config.toml
n_layer = 14
d_model = 384
n_head = 9
n_kv_head = 9
head_dim = 64
d_mlp = 1536
vocab_size = 8192
activation = "squared_relu"
norm = "rmsnorm"
norm_place = "pre"
norm_eps = 1e-05
positions = "rope"
rope_base = 10000.0
rope_fraction = 0.75
qk_norm = true
attn_scale = 0.152
bias = "none"
tie_embeddings = false
parallel_block = false
extras = ["capped logits"]
init = "trunc"
init_std_qkv = 0.0255
init_std_o = 0.00484
init_std_up = 0.0255
init_std_down = 0.00484
optimizer = "soap_variant"
lr = 0.00417
beta1 = 0.95
beta2 = 0.99
weight_decay = 0.093
lr_head = 0.00669
grad_clip = 1.0
warmup_steps = 61
schedule = "wsd"
decay_fraction = 0.747
decay_shape = "linear"
final_lr_fraction = 0.1
batch_tokens = 65536
seq_len = 1024
doc_mask = false
train_tokens = 349800000
steps = 5338
dataset = "wikipedia_en"
Each number is 128 + 24 x the weight over its row's rms, rounded and kept within 0 to 255. Layers, rows and columns count from 0. Numbers have three digits each. The size before them is the row's rms in percent of the matrix's.

# v: layer 9 attention value, 576x384, rms 0.188, rows 421-446, columns 48-95
# o: layer 9 attention output (transposed), 576x384, rms 0.16, rows 421-446, columns 48-95
v421 106:111104107121126101116152121118098106128139071142142074166143120082137104133135135118163163125124128145172176171131125142143143127119140136124080
o421 106:130138131124120119114116130122100130107113126127134110107153075149109147160136125115118136132085119139138155095158114141130129107117103114109142
v422 092:112140121130153149135150167143123144128159158174111110096144111112083150127118157147104101186145162159100100177115132118111115153110132080127120
o422 091:116139107096138101124166155139150179104146138126125146152101170058119072141149134123173100110128134159171135122111121108107158100114092100136121
v423 096:113116105158094148116138157120082084097068169102099071173131091091141131108127131180169127123108130119158144137139125188109133108119082151125128
o423 090:114131115117124108114127151118106189118160116126143105138083145100118110141137113130142119113140142143162131131114118129117109119101116151149077
v424 092:163157088123133150127116156129109167153113145136174172115122172158102112114161138115141127136185120107137127091075141122141128145117154112158060
o424 075:105152117126159163123160128128117119133083147110119142133132137145144144105147198127117144117140141154115135095152134109095141121112110136094133
v425 103:138101127109129139084124105142137200136118137118176142097127131154155100111140133080125116137147155141140096127148117188154174079123115139162071
o425 090:118133092121131118146147165124167156100114104128098117098154166170133166133138143126139120096083141171125128132150131135119140115131082066157144
v426 086:112124074090183127123147102148132171084145124144136095125134133112147084145136146153140132136160162160107149155116148095191135143079179144114100
o426 085:159085117132116150106143124155155112120110173122167106128114135148146118164120105129158118154085114112146121078106143104135167117086117123132120
v427 110:192123087116079121146113146106129112138111155108113137131124172128117122069121090153184108148158149111161147123060128140126127135105166131147121
o427 101:081134144127114137143099165162096140123098160143150122146105132098105117113136158172106091125114101143135150090139112077113177121073089138137096
v428 096:144159134159133120138135160147094133145103170142122150104119117134114143130089165114099116115143132083112111118145120128114118144129132102163113
o428 098:087124070122148091110134147097095146106125074117127141092133106105062127111099153135088114134156108162135125134147110123114153095131120124124111
v429 099:122132158144135119139142131098132112129137121128111082123160096105093131166130121138128128108159107121148125146115121117116148137126097174123108
o429 098:166154110131142128148079142138101164161128146116074127186112113160117148165198148104153125092094151116118103129109110132148107102153169161075144
v430 090:119112126084143127127138137113159117127128121103115140147148129169176121133123094136138144128148148093118112123123108141148113152147134102094084
o430 090:113164152147095115119102131134162063157112119133124114185137127137157141135175114112165114109134149150132098151195151140180103138139120113152147
v431 096:153135120119132153133113099112050141103166175117134159110118116166124121138154141120145151128116115093125131122117126129103137091110109127161140
o431 087:105078072153118169124168089097133146150120117128101154096107136153107063123135177125135176128167097144151142135091150142099109134130154133109110
v432 107:134113081132132096137166127146113137173147121129165156126119147129095135120119098138160133158177130179151139130085150148179091137102126128152118
o432 104:123135120153169183133157146164126116096150146118190106100111104118122076158100137132166132131125118165131156133146105093124127152086073094137137
v433 098:132092168126081076125137111159111057128144134101109117172110128107155153117102114117122120170071118118132149178116119157139126112140146145136157
o433 099:089174162171146107134093117113087113123166079152160116113116085147093066114133109151131112140105109114115144146135101130140119110154120140116121
v434 101:118139141161132118138146151118141105132097107133109117121142096127120150125111118139160139098150188110119105129126148115107122119082109141107141
o434 097:171061079103110111143118138140149136191139156091094127185060146151087133115166105095194165110138125118153089148116136113151118129119140118121107
v435 105:175139086141133177119099137105125124168129152142170167124112155156141127135143049125143132108150122176175112126109151111125099118112125115138150
o435 096:096128126126112128147158167172168097110120133138164138184154113078111087095133152120116130135125107169131156118141152120124141141166132101147153
v436 087:131150201138156102076141127130157126092108120133131129136114122154148098137138149079130115103123164118070119089127131167093153150123153122122118
o436 088:133118113131145132158138118166138134126080110126096136119167135151154157152125108138149122135110170119115122141146132103113123116130140073129118
v437 102:169141100136169116167101172091148115126106113101149142100104181184112100101128104115125119135151129144117110142094130128139095143130132115111080
o437 091:111156118102155137151114107126107111137095202135137178134195108129143162111123143131130109156156147105114136108149127133141122182080109141133183
v438 092:136085154104079191118166101122147115128126151123136164142134128168137111124097094143123151127142158121088127125122114152185139145125140127139169
o438 087:118079097127107141122168127136156123117135073124082130079119145130104120115106128161108157132143137137129161161093142137136109146101142106109089
v439 102:117111146156109121084118114122119140118151140154114132111115136126141051126138122117141170133145156115180159153158142132126124130085137109124134
o439 098:087098132139127132133157131147121159117140095140121165149060174094108112111111141139103122119122146130142132130116165084093129117117118133116141
v440 103:121149083154154136091080187128116119100115160146161105125096116116133115156115158100102130131117118118151126156168140131093135114151132105136135
o440 100:083107075120106108177149126128106152099109123150131171135145127115127085139130135103132110122112109146142124119114121101096133125153143110178120
v441 092:163125174115149116139161134118126125127156125137133181127141109142125122111133113102158124130107109133066129133110145144146099132155160112123134
o441 091:129144153146096144098122140126144070112128083136111144088158124150126153140113107173125120127143173142103162136128137124115109150146128090111133
v442 098:164120134108138150123162153081165122137126134098158129116167114172108154120142128121180109130108139141102117144113086159142132097150121131144141
o442 093:127125085103116105141124159127145135118134135138109174081156131131143123152178133107177141129128157119157147147114115166148075157115116113111115
v443 089:162135145127121122123137095148127193178123170138142158099120147143120106129164133141101147161121091097138114049147116147121138129153126119146112
o443 085:127192174146166143124170105136164117112098108116128115139140146149147122126140142096109160134131107165104116157168106133146060108155143120151143
v444 094:129123092097156105152168135101127119114139127135120081122144120112157146121113104163176136116101140095127162122103100123123102141114141115099163
o444 089:165107159146113105092073137129127110135124132147161129106121159129140105147134095127156147143128133084128142137146131140134136099090084115119082
v445 107:105123149130202128119145118126103082096128114108159113164138049143154153153101133114111131124124127139067126140139129129136113122131098187146120
o445 101:146133125141123132110093143103145089116148121105121112108195076144180074126107098094147117120132126125098142124165140139150076143133128136133109
v446 095:129131115111174144111105150104123106097087109151126091146148099112130129150151115141120157115146097123142144167154119102116109145099146127117176
o446 093:153092126119110109162115110142145115103143183150165119168083155038164119136153104104193089123124131123182124111097163130139140179121132136117094